From a checkpoint of a small transformer trained on Wikipedia: MLP 256 tanh GELU, LayerNorm before each block.
Each number is 128 + 24 x the weight over its row's rms, rounded and kept within 0 to 255. Layers, rows and columns count from 0. Numbers have three digits each. The size before them is the row's rms in percent of the matrix's.

# layer 4 attention output (transposed), 64x64, rms 0.119, rows 60-63, columns 0-63
144:127109143176098145117080123155157163087104149162151129114093125113148126138189112108139140123117128123108149117090124139136130090140142180135119138090144079119128128140119126079122126166143140
113:163129133140100133128139112119122163086076132095116103158169145118157125130114198113126122119131112149123108109132116133102080175126121092138146156136141136161162104101104140121108158147149093
097:107110141158148143158136136140151125098132162142103149114124130116101113089110171109134090112107107157134088112153143160147122125096166080178156137131119158088117126116156112136080167105133126
100:132120134130122131144150091160152115125104162124176067128142109144126107165162151156129102090131145095118137168101128132093113122141100156137150152088142126125103089122124143087121145092170146
# layer 4 attention value, 64x64, rms 0.136, rows 61-63, columns 0-63
109:150140206116127152141147092128178119127164135144134141130166135107110120098098127130153115124157147124148094123152121107110061137121160131128073135111143120121131150107135142128099112104132171
092:127108117149151125134117117145122108137131138114114173133078124072143141138101143143147118110111130151127169168147100083109122142150113091200098090164136151095143158095126137139142125136108126
094:136141131145096110092107133120133149106116179151111111174135154148132107125123103179093173122143136171143124114136099109079116163131125114098124125115133094094140124109171145100152123149166155
# layer 4 MLP up, 256x64, rms 0.177, rows 0-46, columns 0-63
080:130120136110115124086122138139144081131110100139159131138149104172133126085129097107115132145145161166096170168133090097134145157140162129151114160095111099162129078121133136165113151119143107
108:142074107108122124200122136128100136150110158100175166177102113078089135104102099140126115152103132130126139167116121171127140113123112144132122125107094136131130149124111090124131116106116139
080:131111128113128135118133147148153107138116124098151099117144133153115193172081135101150117146153142143184140098098116178126101118140150143143093116087130141121134172162112160095146143109137138
094:130166122150107106151084149172156162135118121122149114158160150168113135149098123091126172120108080152104136131118167128122152146167111132114150129121109160124068136099110111152130096116119133
104:153116155144149148154188137133122145121141153139133157177102141127094123106102115135127112118112127175124164131123114184154117120123152118143122113107151154153120120114170120126120142057087159
099:135115146136114143130109180076130116157155124126070168150104133120120125127112072114137156122107137170140121114146127156135185114156131124162139149147136119148095113149153157156153141094145153
102:148096129165132116103116128135112150128153121148100114183144090100112129069109104130099109144116130150104155107119119185102136098142148131136145137155118089135125142133138116100167142081171152
078:119057090140115144120137077110170135120149107119145149111130138107125108162102125140124117074153158173122093126126111100133135134126151141072092139120091126128110133111124125084129105131116102
096:113091131156124144119121122198111117087137099179170128126120149102184134124108096097146115090121102162133145152140083105125117088125133106153120100139143095125130116113146116109159118135117135
097:121104156101130140124097128154159074151146128156183105076135107130137130109132094142120140081103144127120164123121079162126143121182135121117134149166121113124148112099116109139161094106142122
090:118129147090104086116091072142104134126071168118145155093115113148099155130111079132148133125116140113108170157124109107150134084136157116123114118091129107126128159111123125129109121138101084
114:141124093148155138120109097166136129132148118076127152123142136121128121099096117124107170116098116116160123144070123159110117064123138136096106129077140099152144148127108118088160143160108120
103:112103072112124122096119110180157092171097114178139134118151136132135082175140173099135153092130121093110135154115112149114141131127149115138107097108096103132115131133153153128139103138141112
108:197128099171140136191110165131113144154116133118155141136149126132136106164119106132192118161077123117150146143122129125156112138122109073130114146120138128138099136135119101132139142102128156
107:125099116106128118144095086150155113149153112143162135132148161155169126140116111101114128089088152125091156107120133106143122074140116123137119185149106077102115108115109100139083117127141143
075:108114130123081105130074124132102092138126123122114082154091091112133129105142134062125148153155120100133160101145147098115116098127182113130131095148112095123131129121135154100159159125148145
081:136094110152136119117128126166101141130125162188118148135153163134083128090077121185133152108115120132153143104132107166147106117111105132083128154138131120132118156088119178102116125147128121
120:126121096136153148115100137105126151127138131192120100137127151142150127144124134151123170115146140141133112112137108124150088134166120119136129095120100152122041135084157156141174134139089112
096:127139124165068080137134169109126110121156123150169164149122102132093129100130118144082120095097096150133130110111127163124124109156133143174104180108103118126143127122155106118118138090133108
085:109126173113160126091134155122120093121098125111115131146090146095147156138114111084161123089132119156132178130120102121131146135132157101174095179135115091103114146107128136157138171104119140
098:137124136115112119152073141133135112162119109157148117098122138133114095127143074097147125088156097120104140135154172108155124123116138140090096113148167123149168122123065120162154120158112116
110:161106140171151149136162124106117123148143139193191126150139133156117131148106117129146119080131113139132175116152122144155114123175129099150126160141157139082123111113169122168129128134129129
098:115123152170162142139106158101118150147112152166128147125148111157132155085140081140149141145090142112130161136133143146135167122149155207140083141119134126118126148149164128153144123100145111
082:146145181099168159174164113136121119121123152150134120139160106088148133126139146168103078117125127133125136172148138150146156088132137144149120154105100148148112126123091078132114174124140129
091:108104129091112115115158128136087100110118115114106121119146102101093140130121126106070103099115120087113128119121109091133106124123141152097131143108124125164107171103145127140053159165143099
111:109147124162166137135132111149106188166153157123149149176104154073140135120132162093130156127144151138145143122162142124165123116136094158117125124146151113158100123091137103116107128109112173
104:141118124132110094116175124112107136140107119095139081125095136168159108113115100122124168109123121153100155142157086103145153144120180109103126137104062151156159104125151130147127161121137134
111:145128115135117118162110105069118148147165117141133163150152171142136108112105068144145181103114075095118138127124137102168179136108132129162114129130126099146111129126120160153130115107133126
092:134127119142097121160110117085116137135148148181130131151186168121118150124123122165140102141114165133138087129138124176145085126117148124158145122124193142149134156134127115086109103126164115
091:121104101165118134065097122131150099150097107072148118139082150137146101125129079115173170138117128149139162130102126119141145114117144115090115089096109112112138125139121103136154159119143137
119:140114107121119078119152147115103121137155129125145140157135131133103143111096103112100153152118075150122146115117093103122102112153162115110155114159050111101154123112139095103142145086099146
113:135152127145124128130127094134154130159157114146126113105129116086136121157111129126132152114091075137112156121128110113094131127132171091108092151186110146200187155131134108128146119138118139
097:142155147133142150132140137151189121151153147135123163143122153154146111158175106155121142151140120151157141134162155157152169143111170117122123151178137116157112131116142140181173148154117122
090:084080144129107120124139156134091142121108120199138099121160188106100082127128148098121151099159134108122144154155115139138156150099146123117089109126130127150118097128118138102154116139142147
115:160120117147084151123140123159124129168142126125128091144137169160143140175104140129180130095085139113120135148125084152143106123124086105122114072144152122137142148112141103133184130105127112
080:111099092145134121122107142199137150139124136122156121172170119137170099110120128135119172153125143112147171134149179113079115119108153109101118122136134107151130134114159097093109146157150135
092:133086106094150171111131135131122158147142148152137092171166126112145102129137092176099123109139089152115105096155119171131150099078124115127104131152101158168136121112139140113144118106129159
096:114114129156126143118118101166117136126146085139109128148129130208137122127120086128137141071119078161137139159091104068123138141126134106116145121125108133106132104138152143131149124140145074
099:139124088130147147139138133147101116122166161146137146164120107106126161136105128081130168126130059176143105102124129158078124137152103113149134149111070143137124136140098174116127136131120118
103:150105148098088125116170105102081103111105149156141138149130135107117154179157133134080149110119145135106154129180120128154121087140142098107084150144138114129106098101157111158126127101130124
109:102150114125084182192131151136147116144159109120150138130152098116074143157125107141133144107121143131111140130101110130142154079123122099114137147147109107130101133092147124134126203104132126
089:079088130097166102152122145122117119098090140143169105154130134143123090129100125100135089119115118143119163125136122154101119081144186106134121144133141118110100151119133162142097147096129176
101:115090108113128138096120118104122121127134087088078101128149113069090108118116121124141101087103108127120125112130111100119088131126117095109123137087119103111103111061104103144086129118131119
103:155126121078169161139134124101115094152126106164126109112134125143119124101105137099135105107114092136174156110167111117129163158111158075115109161101154131126108139076131163120136143102110112
103:098145147127139123206135152130113156132100079102108085088127137115152132117127109114108121114115146100169161105139143154124112103107127126112098118110127125132118176087170131091167133134141143
087:104154123094114159135132125138157089144149081123138082126128124102143108136131070153088106119076128138139149157103118097109165121142132117078150122126158170153146112148105136128132139166148109
086:136118111113136063096117126129154123144146103120117113075142115126103078123158147123112115121113131141110156138120110127078060126117125138105092142077104120134102127130133094127127165109163097
# layer 4 MLP down (transposed), 256x64, rms 0.139, rows 0-45, columns 0-63
101:136082142153111163136102088090140136102139177191157140150121125129139117132106127149153117111134134130091105096095150134149091139111111111142149115173141130124108155151089112106124123139104176
109:140139162121129132105115147152152170124119100141110057155186133153164122143114149098109102119128140152108140123122082109135108102131115169143134089145124123129119092111168121134116173128131089
076:135167149092105118109121106150109157123095105127059146142108149114120109155121156110116118104132153113123116198149101125112140126114110141169125111125129117190168122082124132154133130134130155
117:112119144133122125089160134102167184144095147153113111165141130087137108125123128091152154124095111094142137140183169143118119146088161142117124104155128136128149099130110101152089089125120146
116:080135122111139114115126119161162127144149138127212097158165120124140137113133104112139135137116116135103122111116082169129125186149153133106103113155114139105139085122089165131098133128120137
097:115173159106138109105121142149134175153126115158188106124124077142089118132104129144144141150144104112144146142138095104134138118103148130144145150119111092166095145103165098100116135079102135
107:109195196127129139163151137123133102123082133108125137093157132143129114119131146121115114127122153126126144131139142145098113165142116122139118118088118109083149159122091088132189107111098140
089:179131141147143126092074157072127105116108148140140153120096100108139188119093124169139138144161111113108108146109138137126138130126101188097125106112111134110128125124157127154132112131117168
117:128162117060144123125149131122133152118124147140171107128118109182135148141122112143128109090122144132102114121137106112116134103106125127149154110215152114117176109098128098136123084140124151
106:150148084149175108086140158107082151075149144142088149139118170149111097115149125094136118138145128146157127132164113103130140097139086154115136103135115113135158103138130126116093118165150127
084:142129110104131093120158193138154123105156090120165085123128144113133102093140158115141111136116156103109087129162116125083127121108124125145127082145114114111171141156161174141156126125115150
104:136101126139120090163176167139145132147125162184139126125142101117113154130130138139115113113071085127132123089104100106141140119145136142074126121124157153111125101131113128092190137155119128
096:115146133091143098152080129104131167079104096108086116146123172137134093100143110127151115155129167159141139154163114109145148136085130149134125141093092111110140140124139101131129172136162144
103:105115093154145103121133111112093129144119121098130160097159105143142086121104159119168108155121144165165105150078139132098147126143092161122110143100125100181156155131107146119108157150139148
134:134092131138149135105163127153108095110137115167137154142131145117183141120123123122111119136078123147104139080194096147159132079128125150159121159140117115099112144109140109161105110110095141
087:153157145120134139094109143134125128105144145110094132145145112200140090103111153139130126152097106062156094113132176146121127122148128139113136149139124116086126090144131136147093125179111104
100:137109090121090137135161134074167136112113136089171131113172142100115132125151153123132095160157135149102119137130127149112142110106112121151109151099114134085121136140100176155187104119130104
108:110082119116106081154134155119134159141131110141120115185120145114106147133157091166184149118093151137151126108125135092095118108122140068127153134078139125138154154136150114115149129127141111
097:137177064152120124160151128104130113139112162117091105099144174127122099125095133139153121099142163122085127112131132129121149154141127134077161124160113119102118126117117110175117113146181131
072:147155131145111109164120152130118160145139112157168089116093100140136123127123171148083127143136128084085107144155130125172107136158111088112141083155127163118126115145087117140113100140100155
099:148092106179136114124124087122125129163089137103125155168138151130153100126112106143140176142097176118095101105150113126131142137148147105105128151121138190102111144151161098112118102110128105
138:123159122110127149090131131105130093108122100118160120114143148158107103158182135143103128119097162156144161123139149138082191134130110145111158154160130092118129138135067091110115115123129122
099:117149121182156097151110089149152152153127199142135159157120116114125120131138137100125127141112075151105101127149120125107105101134122141159127106120113124134116077125128075166126154118098149
083:107148075132117161124100103148121109130119105148134177072093136150108104122085156113144158149117150124139126111152085149130095169126123126112119087128122134121135150132184143170114118149125156
081:097119137119142070173127129096137106113126173156172167143077133134167137121121121166118124128135139117098122105068130128143101120125109123106154122126108138108146120141132136179145092159163126
109:111112119136186159125133074148121146145128124121174107156107115106148118153122127138099137140137129108069124082127153106137153103147121106127130114125115186152176133083122145147139095131105138
118:124111148113158146132130136147168144143120095128108143109133133099130130094169205121125120100169119092147147164107152114108110119106090174119129114099148108125103153115153112128131119085128175
117:091110145107110127113170169130128115136110061140165138131121106160154143130118127149116147093101120120106121072150075138151143149120138113159146106109148127160107146126156119078132166137131149
080:093167133124126137123125143089133126160140138086138100184145137091175130103118117154145092127149164115126118115113127112108143149067158127157154101148156105168106149145091126126096113117126113
100:134108119173166147107165118139139128089132145103109157107091130095150112100108145128123115145140142108115110143171129163123101095106103178209129115133125104136136097160101117149124142117128129
102:113114125171126138138083134177098109110133107144142112140162104126136082091143132121132095103124113135137093140105126169147137158161106132123155175179132125173107127153109127083100153135128108
099:151120113117142142120116117161086125136118140113101147106175124134099093099099135089106128143165132132168138138140131158113128096156073125163134139114070140101130150128123161123161116112153183
080:152119133140132124128123128106144116145165162119142071166134071137148129118113119107130156102153104103116142132137105144138107146126162087149117130099133170166125130087149128122179109061138120
100:148120135088123141147147157139174138112135183114089125130104127106073159138128113171134120164150124100152143094103092131149121117125103150076130142133105154175133091133118098135138134152115106
120:107187114123126147142142125063125106132162129121179102067139155143128148141101149140145129149144126105117152092112144152135109124129137131121165140138143121135127115125069084125116135106160086
070:146166152105146100138124098134129120138134122164147106090113170132103134102181117153138124156114088178122130099089113086102147110120097131152129122169089095150106125167148123113151121120143129
099:147068140142144158129178135096131139134111134101116138128093095147138109172094116146110131134139128143148106130094159085135159141110147109148141153101146103116114157103098134130134096193109101
093:126155120138113114131139120094128144154108131083141128069138118138106142138126138137145111145128177202133067119103136135103130094117116159130173124125138122086123162099130121099123161168118132
103:179106097122121135133122103121133135168130120123101127124184123152134136136104102121123182094129114151153102110115158127128135148186191106119141142150123125125127142138103092117096137097084094
095:127125127131128122123096166156154153101131120126167145122123111151069093128172137123145090132148130166166142157123143132103132101114083138157121139109123050089146138154146131110104125115128149
100:153095148130156136137139112107111175100164140110142126138080120126139144192167102141129168116160111156117077113085109120139112148119125095104115113151086139133133131123141136167100121125140093
109:119109148150091124102117113145117117134158083126144106129149152137141121103127149151132124151107109131163125116120140129154151141090134111124187114137102088114166058133132117116154157189123086
078:167128129121133141130131160095134162102116122166122098138080138145142144137167133160114127140165123116079153107104141100119126114113136121102142131150104113086109110197139162137152126123069148
113:127109096124135130111111119132116155146108107147122097126134159102127072121158134076160137125141163141118104095140143193117144104128168122156087151124109179136129130122171085133100124146139126
108:154114115106095140071097109128129116111163166127162152127126142127128173161117121124186116134106118150091095170102108115149125162133123121164112135143160092131100090149110148148102139148120109
080:120130126158166129138187099124150097138096123082114139096106114097162106142117137154171095137160131101133130154147171106120121176134149149107098137113101139153118150125107146111113101143116084